{"norm_place": "pre", "optimizer": "soap_variant", "grad_clip": 2.0, "decay_shape": "cos", "batch_tokens": 65536}
Each number is 200 + 20 x the weight over its row's rms, rounded and kept within 0 to 999. Layers, rows and columns count from 0. The size before them is the row's rms in percent of the matrix's.

# o: layer 18 attention output (transposed), 128x192, rms 0.107, rows 103-127, columns 96-191
# v: layer 18 attention value, 128x192, rms 0.0934, rows 104-127, columns 96-191
# up: layer 18 MLP up, 768x192, rms 0.148, rows 0-11, columns 96-191
# down: layer 18 MLP down (transposed), 768x192, rms 0.106, rows 0-10, columns 96-191
o103,108,219,214,209,207,191,183,187,192,220,203,225,135,164,238,225,212,202,177,215,200,228,204,225,235,213,207,240,210,233,192,208,188,233,177,176,189,222,208,212,218,200,193,186,164,207,220,221,203,192,174,141,232,223,192,179,211,208,229,157,217,176,231,212,217,156,193,234,176,159,180,198,214,179,171,179,195,191,220,205,198,185,208,210,206,192,190,219,231,228,198,176,183,198,180,202,231
v104,092,183,207,215,215,208,179,202,239,206,242,182,213,185,183,161,226,188,214,214,164,207,228,161,196,199,214,201,181,191,208,189,224,205,207,222,217,203,204,195,186,192,190,175,201,201,185,230,228,207,162,228,205,206,243,215,196,179,238,211,190,168,202,202,196,216,183,147,201,173,202,182,189,185,180,234,214,190,171,201,228,195,194,225,218,187,217,200,186,145,195,168,212,181,196,181,163
o104,097,232,210,190,205,182,220,188,218,162,179,207,208,216,195,221,231,270,219,196,194,177,204,189,201,175,218,175,171,192,212,177,180,197,205,225,198,214,195,170,213,174,211,174,215,242,212,167,200,213,245,194,197,199,188,209,194,221,221,250,220,197,196,199,185,200,186,187,221,225,192,195,176,168,197,199,191,174,168,197,190,210,200,131,161,164,177,206,156,199,187,187,223,197,182,206,201
v105,089,193,200,177,173,207,197,194,232,202,186,194,218,180,206,233,203,218,202,164,201,210,191,209,178,195,196,195,202,231,219,187,196,211,177,222,169,220,204,205,210,215,187,178,159,205,188,164,228,191,198,240,176,217,220,234,185,216,201,192,155,219,208,210,209,196,198,184,211,208,241,220,210,189,216,182,190,145,187,183,200,188,230,227,172,232,175,211,203,203,207,188,237,187,190,203,214
o105,102,192,184,214,182,230,209,187,217,203,218,192,162,177,214,198,178,191,149,224,192,203,172,204,207,200,199,223,195,205,182,186,160,217,203,208,212,236,214,207,194,215,232,206,237,171,205,194,215,205,207,181,215,193,151,186,215,209,184,189,175,175,190,190,213,177,184,216,200,171,204,178,189,216,170,180,229,209,220,205,173,154,195,193,187,179,214,230,193,158,199,206,168,182,208,169,214
v106,086,238,200,227,184,183,197,193,181,207,213,226,207,196,190,225,222,204,221,206,206,219,199,213,177,203,276,204,182,197,193,200,211,199,217,176,177,239,160,194,176,232,229,237,232,159,186,214,178,204,183,182,196,202,234,226,207,209,221,171,206,203,205,205,205,188,193,204,205,189,213,193,204,174,223,227,178,186,194,219,173,200,181,207,185,189,179,199,211,195,189,208,162,182,201,213,171
o106,103,234,206,162,218,242,200,197,181,171,215,208,192,234,207,211,206,171,193,209,246,198,194,178,211,226,199,230,161,187,191,208,158,185,214,173,212,172,189,227,244,203,175,172,153,200,198,236,199,176,210,179,209,200,207,180,235,197,197,193,206,229,213,199,203,177,202,235,169,212,194,211,209,170,227,220,174,206,201,186,208,229,200,194,183,174,200,209,200,209,194,183,149,220,202,182,222
v107,095,207,205,189,207,225,222,190,212,192,222,205,187,234,218,214,160,189,175,199,200,172,202,197,207,217,160,203,187,202,195,182,158,213,174,192,199,200,231,147,199,208,186,201,225,204,198,161,209,206,186,193,235,207,196,199,176,181,232,173,186,195,202,183,184,188,229,189,208,198,195,172,221,219,205,233,188,182,188,248,179,206,190,217,159,182,233,207,195,203,175,239,196,193,182,227,240
o107,111,192,198,174,187,181,187,210,210,215,198,204,202,193,202,198,164,205,233,135,197,173,237,213,214,176,197,225,210,212,213,244,172,178,204,199,178,194,191,172,166,181,201,213,168,162,197,207,211,192,219,218,205,219,188,215,200,204,196,197,215,200,205,169,227,209,164,221,196,195,210,215,186,219,201,191,214,221,222,199,200,161,183,246,196,209,198,189,178,220,198,209,200,207,239,215,242
v108,086,177,241,263,194,187,148,192,227,195,204,220,206,229,200,212,181,180,191,225,209,203,220,212,218,189,165,215,154,214,175,187,219,211,203,190,180,185,214,195,212,151,198,265,195,159,214,206,192,198,220,194,201,196,216,197,189,196,184,163,191,235,204,193,217,214,202,189,201,197,175,194,193,179,185,199,204,201,222,232,201,161,205,211,174,210,200,188,203,212,195,223,165,199,225,231,233
o108,103,172,200,166,211,207,201,200,159,163,191,213,155,218,186,196,181,199,234,219,198,200,241,157,212,217,182,194,191,210,210,211,214,194,196,169,223,230,203,197,207,233,188,187,204,210,180,207,210,189,230,199,192,198,211,234,220,188,210,190,209,165,195,173,194,184,204,192,183,182,187,197,204,193,171,190,205,178,217,213,225,192,172,169,211,205,172,166,237,185,171,179,186,162,211,213,192
v109,097,184,170,192,173,178,249,217,244,210,234,226,176,193,189,225,235,194,222,187,194,185,190,230,230,194,187,160,215,219,192,205,226,194,229,193,168,184,215,205,208,202,194,177,167,230,229,181,184,197,210,184,168,178,198,193,203,202,184,176,188,204,190,204,205,198,210,186,232,216,224,222,198,184,173,170,229,197,197,173,202,205,222,191,170,221,237,176,186,211,228,233,201,188,198,184,161
o109,112,236,192,189,213,220,190,224,190,223,194,174,220,163,214,190,196,199,222,221,202,186,232,213,231,205,199,193,175,203,216,204,208,202,161,186,195,189,210,207,231,211,214,203,246,182,220,145,193,171,217,194,190,221,212,175,202,162,182,239,168,177,199,201,202,230,175,179,219,194,203,210,168,192,165,200,249,207,188,180,210,174,198,214,202,188,185,198,202,182,177,176,210,209,166,214,189
v110,084,216,217,188,215,199,217,203,228,190,208,243,175,199,208,234,203,208,208,204,213,204,236,200,190,200,201,193,178,203,196,207,177,191,162,199,193,193,227,193,228,209,138,209,192,209,215,180,188,204,146,184,225,211,228,218,169,173,166,171,176,197,207,195,172,199,188,187,218,196,224,192,204,215,208,205,191,185,222,223,184,211,262,211,157,187,195,183,197,165,182,184,216,174,218,199,180
o110,098,216,174,213,206,177,187,186,212,156,185,204,204,205,194,166,201,172,231,195,178,164,195,194,216,206,220,218,198,210,198,227,208,196,217,168,187,229,216,203,197,204,191,218,208,206,182,234,241,187,267,138,164,211,178,203,202,214,222,183,178,230,182,164,234,219,213,228,199,183,213,196,234,196,198,201,177,190,224,179,188,183,178,221,179,202,197,219,231,174,205,213,194,177,188,189,190
v111,098,207,191,194,169,215,164,199,218,202,199,166,221,118,226,176,198,192,221,207,222,211,202,186,197,184,205,211,194,229,212,214,184,193,194,199,163,208,217,191,205,195,184,184,216,192,198,225,209,195,172,213,211,211,193,178,243,239,190,211,177,225,189,211,212,191,216,186,202,225,200,170,207,174,197,233,200,206,187,203,201,197,201,194,177,177,223,215,176,204,194,221,191,176,190,176,223
o111,110,191,199,182,217,196,239,169,178,161,239,210,175,193,193,224,193,204,205,154,175,192,196,211,192,207,196,183,206,201,206,189,186,193,212,192,199,229,190,188,202,224,203,159,210,197,200,180,225,241,196,185,205,222,237,181,211,220,188,220,182,203,241,239,214,184,215,188,229,200,198,205,216,216,224,203,190,187,213,219,180,195,206,182,197,188,191,191,218,216,204,169,210,198,191,181,190
v112,097,192,212,157,220,239,191,203,177,208,189,212,195,164,207,215,183,192,202,163,180,197,193,198,232,216,221,195,194,215,201,237,198,195,201,201,226,203,187,205,216,178,198,273,201,219,188,219,175,213,197,178,264,194,177,215,220,233,178,223,253,212,204,183,171,199,228,198,200,190,179,211,197,190,214,239,161,163,208,205,241,196,220,199,192,208,159,176,195,226,172,182,209,233,201,193,214
o112,109,208,234,193,202,174,187,191,202,185,185,175,214,205,198,210,221,202,201,211,211,237,202,166,188,179,204,217,229,205,193,179,211,206,178,201,208,247,215,239,178,220,196,204,207,192,229,194,217,202,198,188,195,168,226,171,206,207,188,174,190,176,181,232,253,203,186,195,130,216,196,193,215,213,182,223,200,224,234,185,167,182,219,218,175,186,190,196,224,194,230,195,194,190,185,208,221
v113,103,186,200,194,174,194,194,210,173,192,217,189,237,204,208,241,177,191,162,206,174,189,221,192,239,203,207,219,175,209,212,227,214,182,189,163,200,242,195,202,204,194,174,187,216,198,227,209,201,185,209,176,208,203,205,201,178,193,256,181,172,207,206,189,228,180,204,240,211,226,212,204,186,209,223,208,196,177,191,192,238,217,232,204,195,196,184,203,181,212,219,219,150,224,177,207,187
o113,117,209,220,233,225,239,180,221,175,180,239,179,194,224,170,218,212,194,180,199,216,178,220,186,207,218,221,215,209,192,166,190,228,205,180,209,151,224,185,205,223,223,191,203,204,232,235,212,190,206,200,223,205,173,187,194,183,204,219,200,162,215,225,183,216,194,225,226,235,209,182,216,158,196,211,203,197,173,212,207,215,191,205,191,226,211,175,203,212,215,179,204,222,193,186,223,193
v114,099,216,207,216,212,184,172,198,184,201,193,195,234,198,181,211,197,199,169,231,184,182,191,231,219,205,186,190,218,196,220,222,214,176,200,192,209,217,212,168,183,212,221,156,191,200,182,198,207,205,181,236,202,190,202,168,188,178,213,210,182,191,230,187,174,193,198,213,211,210,214,186,224,213,180,197,204,229,172,209,228,181,197,195,238,209,195,211,171,232,227,169,150,156,212,206,175
o114,104,207,179,210,168,182,161,200,187,192,230,226,206,191,178,188,176,229,189,201,200,188,193,219,159,186,200,199,178,238,185,245,200,202,189,204,214,163,187,198,177,209,226,200,232,191,205,223,247,204,184,261,235,194,219,184,191,176,220,209,204,224,174,160,178,193,258,201,260,194,185,215,167,195,186,166,202,197,206,191,217,224,205,198,205,180,206,233,203,181,200,205,224,206,229,191,225
v115,094,196,190,217,217,211,213,213,206,198,199,170,207,185,166,212,239,186,222,188,216,201,205,192,238,199,214,208,202,227,202,222,205,215,169,214,192,227,172,205,202,221,195,166,168,152,198,177,207,211,237,235,198,192,238,216,179,200,173,199,213,216,186,205,250,205,171,195,222,189,198,216,172,164,208,169,224,218,202,170,219,195,188,192,158,239,188,205,223,222,228,177,230,182,201,188,193
o115,106,195,211,216,200,234,198,216,162,193,209,166,214,197,221,190,219,161,192,176,210,234,169,188,183,225,202,188,191,198,219,188,201,231,209,223,191,215,195,247,217,190,173,200,220,212,178,189,193,185,198,211,197,203,170,207,197,193,164,202,178,231,166,255,208,214,178,228,208,221,216,181,195,235,157,187,194,235,187,215,200,188,203,155,204,240,208,202,241,209,219,198,215,194,178,180,187
v116,094,248,165,205,158,218,195,208,160,191,162,185,195,187,232,207,189,216,213,208,209,232,207,238,175,197,153,203,203,189,183,191,202,200,232,158,202,227,179,179,205,164,218,215,200,207,205,180,191,203,188,214,190,201,198,202,225,244,198,180,215,239,206,200,215,184,251,206,167,190,192,218,220,224,207,148,183,207,221,224,199,211,192,198,186,195,219,188,201,205,180,200,221,240,216,205,207
o116,107,228,153,205,187,222,200,218,193,192,214,226,166,195,192,192,180,186,203,192,241,244,215,189,196,177,193,218,229,199,175,206,205,204,212,188,210,153,207,195,176,245,225,200,179,216,249,193,197,209,224,192,190,208,216,212,218,236,176,148,218,184,202,254,215,168,181,202,202,169,203,203,180,200,206,216,210,193,205,229,214,202,180,194,187,189,206,198,177,226,203,183,154,194,218,191,211
v117,085,187,176,209,191,207,239,208,186,209,178,193,190,192,198,223,194,198,231,181,187,203,186,255,184,201,216,194,225,185,184,164,187,222,189,235,209,205,276,199,214,200,212,189,194,210,230,163,167,238,197,188,167,197,195,204,206,186,188,207,182,170,206,183,212,212,238,205,184,209,232,215,205,179,196,212,188,210,227,171,202,207,226,184,193,178,200,197,208,222,177,211,238,210,172,206,135
o117,095,251,208,230,208,208,175,192,199,238,178,182,233,192,210,171,249,216,213,217,187,233,211,239,210,206,211,192,226,183,202,222,183,222,215,216,194,182,190,157,190,225,187,178,185,199,209,187,227,165,188,177,194,201,173,193,189,219,210,182,210,163,218,229,229,184,189,195,206,197,210,193,194,227,194,205,212,186,197,217,197,193,218,155,218,213,200,223,196,213,195,249,184,213,208,186,168
v118,081,178,213,212,198,207,178,207,165,198,199,217,205,204,163,197,217,200,178,201,201,165,183,179,218,217,241,158,204,225,203,192,210,204,191,196,197,212,172,192,197,208,182,200,225,232,194,201,192,220,220,213,230,198,225,210,190,173,230,175,216,188,204,212,215,180,196,207,227,214,190,170,185,213,210,194,223,198,209,206,190,189,205,177,220,225,185,186,169,181,179,198,198,174,187,172,188
o118,092,251,206,190,176,191,168,228,211,193,229,172,222,240,187,220,213,189,208,198,200,184,244,200,184,255,206,197,203,198,222,186,225,195,227,210,200,225,214,216,226,219,188,191,202,185,198,206,223,176,179,209,195,199,194,194,201,189,208,215,194,205,230,182,192,216,210,198,207,203,199,170,216,168,204,188,186,194,230,164,198,212,238,197,200,219,230,191,190,168,200,140,211,199,205,207,176
v119,087,156,212,196,204,236,185,207,197,204,166,209,196,197,199,162,206,166,217,229,188,225,224,134,202,216,195,201,203,190,204,185,211,201,207,217,186,198,202,246,208,225,212,193,189,196,192,183,212,203,185,212,206,232,193,220,186,179,200,218,197,218,210,216,224,218,150,224,222,181,198,211,199,186,185,178,198,170,158,201,222,175,178,197,224,188,212,231,210,199,215,184,216,191,197,177,175
o119,101,174,200,196,231,194,216,222,212,201,242,206,193,230,211,215,242,208,201,178,175,187,207,187,237,177,216,182,190,214,197,210,226,217,207,193,224,193,203,177,193,183,177,205,202,211,159,201,230,224,180,213,161,211,195,212,178,198,183,199,183,235,178,198,214,145,174,235,195,221,212,180,194,194,232,196,200,189,193,212,202,214,214,167,177,207,203,224,207,188,159,206,207,192,180,193,173
v120,096,171,184,245,205,204,248,210,227,204,239,178,234,218,189,182,203,209,206,205,218,183,191,220,192,200,206,198,180,235,173,220,201,212,182,220,162,228,199,207,212,200,184,194,173,208,203,199,213,203,214,189,196,187,215,229,204,195,174,184,187,175,188,213,180,188,180,179,189,246,186,202,189,161,175,210,205,170,234,206,181,185,226,195,172,187,239,209,214,196,209,195,166,213,192,172,218
o120,107,227,250,210,210,206,208,198,194,150,218,185,196,226,199,209,215,242,183,193,200,222,226,228,230,236,206,210,210,207,228,183,156,218,162,215,193,224,210,181,219,176,199,203,243,200,195,225,231,213,198,197,216,211,203,188,202,193,192,189,177,212,161,183,179,188,217,210,252,201,194,183,218,192,169,173,195,209,218,242,168,189,218,194,219,219,188,176,173,168,201,186,219,196,191,165,198
v121,096,183,183,172,182,207,190,197,181,212,182,194,182,178,225,168,186,207,213,180,181,207,210,211,216,201,178,196,207,201,198,222,177,208,214,206,208,177,200,156,219,174,228,182,205,193,228,149,175,189,203,223,159,204,202,216,183,198,194,219,181,218,214,191,233,202,209,195,218,211,237,201,185,170,210,185,196,180,188,189,179,196,221,206,210,199,177,218,198,190,211,203,190,181,198,197,223
o121,108,183,199,225,185,252,186,212,167,191,205,216,184,172,238,189,192,195,202,220,162,212,206,224,192,199,170,207,184,198,202,216,192,202,213,203,218,184,180,188,197,146,230,201,183,177,190,179,188,229,182,168,197,200,209,228,188,199,222,196,206,180,222,219,208,191,166,239,214,157,241,192,216,206,168,205,231,204,182,196,204,176,206,210,202,179,227,218,177,168,164,181,198,211,180,211,223
v122,080,198,209,200,194,203,177,196,158,192,206,191,214,201,189,190,237,174,147,195,184,191,163,202,180,204,186,222,218,196,182,201,206,201,197,200,196,226,223,236,203,224,212,234,219,211,214,207,197,187,194,207,185,195,208,231,187,148,244,242,145,197,204,193,216,189,186,198,172,180,213,194,195,230,205,173,217,205,234,222,244,193,178,184,224,208,225,192,205,181,191,199,211,191,187,213,179
o122,092,204,197,208,196,167,206,191,176,225,173,172,224,183,190,204,198,201,193,221,202,210,193,214,198,213,188,211,202,183,153,181,205,194,174,174,188,222,205,205,196,200,206,204,176,204,214,183,217,185,191,179,176,233,223,217,197,202,218,195,191,220,213,163,196,193,182,221,226,213,191,217,160,177,187,208,182,185,208,223,231,159,198,192,185,169,217,208,242,198,230,197,173,187,243,199,222
v123,085,180,200,232,208,217,260,217,190,200,183,212,198,212,176,173,191,199,162,185,204,198,198,236,143,202,198,211,194,198,193,178,189,196,223,215,197,172,212,180,199,228,214,209,195,212,228,174,211,209,192,204,247,200,168,187,229,221,222,243,183,224,200,195,198,178,228,183,208,183,249,227,213,199,200,174,172,189,188,191,187,224,146,201,210,195,211,165,195,170,198,201,220,225,191,214,241
o123,099,197,202,195,187,205,185,205,237,226,185,191,235,201,245,196,188,249,172,214,200,200,171,227,225,169,170,209,254,208,219,195,188,230,191,172,222,183,186,208,202,197,212,202,178,187,200,182,197,199,208,189,197,159,216,215,193,187,183,190,207,224,194,213,218,182,215,146,199,175,183,210,215,200,198,197,209,185,191,215,213,207,203,252,206,196,176,205,232,191,185,175,169,230,221,227,187
v124,106,196,192,258,173,178,201,197,202,206,180,197,204,171,175,217,218,213,179,221,206,191,219,209,212,190,210,168,236,212,206,212,195,197,208,187,164,214,226,257,188,208,195,187,192,175,210,225,208,181,192,237,211,200,185,218,183,187,191,160,202,227,199,204,175,207,175,213,225,220,193,229,183,163,192,151,209,217,165,198,180,202,217,218,207,219,170,206,186,207,219,213,149,200,214,189,206
o124,112,184,185,203,194,229,181,216,160,158,221,211,165,245,230,215,154,196,206,231,183,196,204,180,236,229,207,178,168,241,199,199,189,205,210,200,189,194,199,228,190,170,221,225,180,193,187,165,206,182,198,210,199,190,255,216,184,189,198,189,177,187,202,200,190,195,197,202,218,189,193,233,197,196,220,191,217,196,205,195,223,206,176,184,216,209,207,211,224,166,173,205,193,189,214,182,158
v125,079,207,184,186,181,199,228,195,174,221,172,227,192,180,207,213,208,180,236,168,215,195,211,197,196,198,232,221,193,227,192,190,209,213,185,195,190,221,216,236,189,206,226,185,179,178,175,186,164,213,167,170,155,220,203,197,227,191,236,180,154,177,193,192,234,230,240,200,180,213,241,221,170,167,220,205,187,225,175,161,188,204,187,199,191,205,177,200,230,203,195,211,238,194,195,187,159
o125,097,234,206,242,215,201,197,202,205,244,196,201,190,198,186,193,230,200,199,206,217,205,219,204,175,204,234,206,203,205,167,194,201,228,201,219,182,191,194,206,171,180,192,176,178,205,162,221,181,209,208,176,223,243,185,201,211,202,167,210,186,182,180,189,231,184,160,240,193,212,201,235,184,226,221,201,189,224,186,185,221,213,195,177,243,171,195,177,222,185,183,199,202,180,202,221,168
v126,084,209,218,160,230,185,207,196,177,178,233,229,211,199,182,191,206,201,178,223,181,189,176,177,234,199,197,223,203,229,170,192,206,217,166,204,167,237,199,195,211,220,168,253,205,192,212,232,196,214,215,209,197,206,214,178,221,188,243,173,182,208,181,225,204,194,161,204,196,192,202,221,212,217,233,185,198,205,196,230,212,207,204,209,194,219,220,172,214,213,191,211,191,218,216,206,162
o126,098,193,192,227,191,176,205,220,175,183,212,171,201,196,172,195,207,207,173,175,202,209,216,188,178,178,206,185,196,209,231,166,213,188,185,223,177,246,233,224,219,212,213,244,190,204,206,212,214,174,183,166,215,207,203,216,217,193,165,174,204,230,161,157,185,178,201,172,213,217,191,198,161,196,215,217,201,241,222,191,237,196,196,185,190,184,213,214,216,214,206,201,193,183,221,207,205
v127,097,215,173,199,206,207,220,203,220,216,192,172,193,165,203,187,198,239,187,188,232,212,197,204,203,193,213,183,165,216,165,209,181,182,159,216,171,205,213,194,201,217,201,199,159,206,226,214,187,205,188,201,195,191,196,225,199,218,202,225,212,232,188,222,234,207,197,213,225,196,217,195,195,211,204,154,201,176,217,192,173,206,228,198,197,202,213,172,201,178,182,171,229,191,180,200,226
o127,108,209,201,221,247,185,191,190,183,195,219,174,190,205,182,197,190,227,232,184,203,228,185,189,222,212,183,205,185,216,194,186,175,181,230,211,182,209,222,204,203,223,212,198,235,157,170,164,205,197,204,214,191,230,200,221,204,185,189,167,170,207,174,230,206,195,187,209,274,187,202,167,187,201,188,216,214,190,205,222,169,200,191,179,199,188,197,218,209,204,205,211,190,206,166,220,207
up0,101,209,182,208,233,215,189,199,180,219,195,178,224,188,218,227,199,181,214,189,211,174,181,219,209,189,220,207,208,238,154,248,222,219,182,178,173,195,192,212,167,198,198,215,181,195,186,176,214,157,211,196,162,227,212,229,209,196,189,206,240,241,184,189,203,233,223,212,174,252,176,206,199,178,202,241,191,211,220,188,179,186,224,197,209,204,192,173,147,181,222,200,224,198,199,190,212
down0,092,194,194,217,169,209,186,169,189,189,251,187,193,232,212,201,210,213,196,211,201,171,197,217,199,171,196,213,170,203,198,186,221,203,209,200,202,174,210,197,185,161,185,184,175,239,202,192,187,214,216,181,221,178,219,204,194,206,207,206,197,172,188,212,194,226,193,214,184,210,206,164,223,198,206,183,229,196,133,219,223,184,206,211,228,185,211,170,192,208,209,209,190,219,200,225,205
up1,104,223,162,202,189,172,198,229,213,223,172,189,175,177,199,193,213,206,200,204,197,172,183,204,239,193,152,197,227,187,189,205,192,189,166,219,188,210,179,208,206,214,208,181,185,172,217,191,203,208,151,224,187,165,211,239,187,201,235,193,206,213,214,191,207,230,209,242,206,196,165,200,191,180,189,178,191,177,210,175,228,238,190,218,196,184,184,226,193,236,178,204,230,215,218,200,192
down1,105,189,194,214,203,187,235,211,199,204,218,215,221,226,219,211,192,196,198,225,195,210,193,186,226,192,213,198,194,214,191,198,244,230,228,200,192,230,187,203,195,174,236,171,181,191,195,215,213,207,200,199,182,215,221,176,252,174,195,194,173,260,179,228,218,157,172,214,207,224,185,212,187,190,212,176,195,196,198,199,191,153,209,218,187,215,210,174,155,197,221,222,195,196,157,193,199
up2,103,221,219,206,191,191,210,207,186,180,196,217,186,217,211,156,208,160,245,200,206,177,186,203,182,215,188,189,192,191,201,201,166,195,173,215,200,198,185,229,176,213,165,183,174,186,202,184,210,176,173,179,206,195,224,172,158,213,229,218,223,202,178,238,211,190,200,206,219,209,190,209,187,223,195,230,196,180,176,217,211,199,218,199,238,215,210,221,196,215,209,210,175,189,184,211,209
down2,108,200,186,189,191,165,234,200,209,193,212,201,180,193,241,223,230,204,222,174,233,179,180,198,189,185,169,233,189,206,238,195,225,214,173,224,200,157,190,212,200,179,203,192,203,198,212,208,206,206,199,204,213,204,202,170,238,193,214,204,209,188,164,191,189,201,189,163,228,193,213,183,212,203,183,209,186,154,179,198,208,188,184,190,215,198,182,165,175,192,209,205,195,198,186,208,216
up3,108,229,230,186,225,185,175,183,198,179,199,214,205,200,230,206,227,156,172,213,226,196,194,221,176,193,188,205,193,175,197,226,208,204,184,223,175,202,217,185,186,218,220,221,217,178,199,200,212,208,220,207,219,161,181,228,191,236,209,180,218,185,223,199,221,164,203,165,215,187,180,209,180,175,228,202,235,201,183,185,196,189,199,183,216,212,216,200,211,194,212,177,240,169,192,239,191
down3,105,212,206,181,186,201,181,180,204,135,174,183,200,191,190,199,209,194,190,196,180,165,187,224,185,183,217,199,175,194,173,232,202,195,175,218,194,210,169,189,211,185,189,208,198,194,197,202,199,225,182,189,182,208,213,205,188,202,230,175,221,183,214,216,196,232,202,209,241,203,196,196,208,227,175,197,213,227,229,211,182,201,231,208,182,203,176,216,181,203,187,193,210,205,206,169,192
up4,096,159,209,196,199,242,215,216,187,213,195,158,223,180,190,186,190,192,168,176,200,190,216,176,221,209,180,202,223,195,231,192,168,188,211,214,185,161,167,198,215,215,215,209,218,188,172,242,184,224,223,208,170,219,180,201,199,181,184,173,188,191,196,205,176,192,173,203,219,203,192,203,226,228,190,202,176,202,214,225,209,191,206,183,189,181,198,199,217,188,166,207,200,207,222,194,206
down4,100,197,170,201,220,220,204,210,223,194,191,245,258,197,235,196,224,228,196,218,220,220,247,193,196,210,236,207,168,204,181,225,231,212,193,194,219,203,190,194,187,209,183,194,187,194,217,178,191,238,190,183,224,201,185,196,159,226,226,191,200,198,206,183,194,190,205,161,183,241,231,205,212,179,147,196,216,210,237,182,222,214,219,184,215,198,213,174,233,185,203,180,181,196,212,219,188
up5,104,216,190,208,202,164,202,209,210,205,209,198,205,162,185,218,211,218,156,202,202,193,197,201,187,244,223,174,184,180,195,195,185,191,188,161,205,189,207,233,176,201,196,198,204,200,238,194,198,246,211,181,249,203,195,173,212,189,250,200,186,160,244,202,181,182,211,196,181,209,180,172,192,180,220,188,206,211,182,208,206,199,201,229,227,216,198,175,211,177,194,216,184,213,183,205,215
down5,106,218,194,174,213,207,237,218,186,203,183,200,187,212,226,210,138,205,191,219,212,158,185,213,195,206,224,187,205,166,192,199,205,207,227,187,222,170,220,207,212,206,191,219,169,205,205,186,195,241,204,235,206,221,197,156,233,186,180,176,213,212,161,213,235,223,172,157,228,197,211,198,194,171,189,225,204,223,186,203,224,180,215,209,169,186,168,196,183,210,212,195,184,173,197,221,169
up6,097,188,202,172,197,207,166,199,179,214,188,205,222,159,184,192,195,186,190,201,184,216,202,198,188,164,199,216,224,210,166,203,191,224,214,187,212,217,201,177,194,174,198,230,194,163,203,185,188,223,182,202,200,192,195,239,213,221,205,224,186,189,203,174,175,185,192,198,197,208,180,209,174,215,200,166,204,194,216,169,180,182,206,210,190,208,191,192,139,211,190,202,217,176,215,225,219
down6,097,206,189,213,202,187,242,175,217,166,208,208,193,239,215,228,208,207,205,182,197,212,210,209,202,190,205,205,172,192,226,181,172,192,166,198,178,194,186,184,199,193,184,186,194,235,194,200,220,204,207,186,170,207,203,209,201,236,235,186,241,242,207,193,195,224,213,210,218,208,184,234,182,205,254,203,201,204,235,197,222,186,220,224,196,220,191,167,176,158,192,196,214,225,211,208,178
up7,107,214,163,228,210,236,176,197,167,198,195,232,213,199,216,228,212,163,203,189,207,208,192,205,184,216,200,202,196,232,186,219,216,194,152,176,201,219,210,204,205,198,220,205,216,191,194,234,173,224,156,173,219,204,211,233,169,195,184,186,186,193,218,225,217,190,203,231,184,172,172,184,225,195,206,157,196,218,220,181,205,206,204,205,194,207,229,172,207,197,198,204,194,184,246,165,174
down7,099,191,198,199,184,219,216,210,233,202,207,152,217,178,216,193,178,199,199,213,210,169,222,189,194,212,194,185,196,176,216,201,165,209,214,205,235,187,222,199,198,194,206,208,176,181,220,198,191,190,231,204,193,207,180,171,221,200,247,190,231,182,197,200,194,220,208,224,200,176,174,177,210,226,232,176,173,170,207,212,221,197,183,192,193,183,204,221,206,173,171,170,194,192,182,162,236
up8,115,202,208,207,223,175,181,166,186,206,209,216,196,210,197,204,186,195,223,221,183,183,203,216,185,199,196,221,235,192,166,182,194,222,179,209,164,170,205,150,186,186,200,202,239,191,220,200,195,216,194,179,185,239,222,208,198,154,208,171,181,196,225,185,175,214,123,205,214,213,190,225,213,181,249,187,210,218,218,181,243,157,180,196,234,186,207,216,183,196,182,191,223,197,209,227,251
down8,123,228,200,196,183,205,211,220,193,227,222,200,205,220,213,185,161,203,199,226,204,228,225,211,220,200,205,181,186,156,215,224,189,198,211,208,202,167,182,160,236,203,191,208,189,177,213,207,240,178,185,193,183,213,224,181,200,214,183,195,221,210,201,217,203,195,168,201,164,207,203,214,191,200,231,202,220,217,234,251,201,192,195,220,206,218,193,226,177,189,175,186,200,225,211,246,204
up9,097,201,197,239,217,172,144,182,206,227,197,225,213,188,212,198,215,194,189,215,213,207,199,209,215,169,191,195,154,245,192,218,213,218,168,201,233,181,224,193,171,172,196,207,190,201,204,224,214,206,194,188,211,221,207,207,207,197,205,178,200,165,221,214,155,202,193,184,211,219,191,203,160,216,216,196,215,196,212,193,179,225,222,197,208,216,225,204,182,194,190,221,223,230,230,180,207
down9,092,170,187,178,193,194,206,199,203,178,210,178,197,186,176,197,202,229,213,189,185,182,240,194,213,208,170,183,219,177,165,195,195,243,212,224,199,245,172,185,217,192,218,225,227,197,205,202,185,188,206,178,160,220,227,224,215,194,197,214,206,197,199,191,195,209,205,181,192,211,187,187,241,194,222,178,194,188,230,189,220,218,205,190,184,197,188,208,166,228,207,158,216,208,197,204,191
up10,112,224,213,206,221,167,197,199,181,195,183,200,199,211,251,207,209,221,253,200,177,160,187,206,210,220,197,190,197,222,218,239,172,222,219,230,213,215,185,181,178,215,217,201,236,160,219,209,194,196,189,206,203,253,184,227,178,190,207,226,198,192,160,197,245,182,184,205,200,197,218,193,186,200,216,227,197,211,184,164,189,194,209,221,180,170,190,178,202,217,171,223,243,206,194,210,202
down10,104,166,185,177,230,159,202,201,208,233,187,195,175,157,179,197,212,177,188,165,204,190,164,182,169,172,191,202,218,176,198,193,214,218,226,223,201,162,222,236,176,216,181,198,181,201,196,183,176,186,207,179,203,232,243,184,235,190,198,180,200,211,205,205,222,176,194,205,191,180,227,244,182,216,230,173,235,209,193,194,208,207,194,173,190,235,196,182,223,208,223,185,199,218,210,207,212
up11,098,179,203,167,232,209,216,202,176,209,188,184,219,235,227,182,168,184,189,218,223,209,227,185,208,222,184,188,201,189,196,196,192,221,160,197,205,190,160,234,204,205,166,212,223,194,245,214,216,136,181,192,230,213,207,180,210,201,182,214,179,241,163,207,191,195,215,208,210,182,216,227,187,195,190,206,206,181,209,192,229,180,227,212,215,189,172,205,271,212,216,175,190,205,219,183,215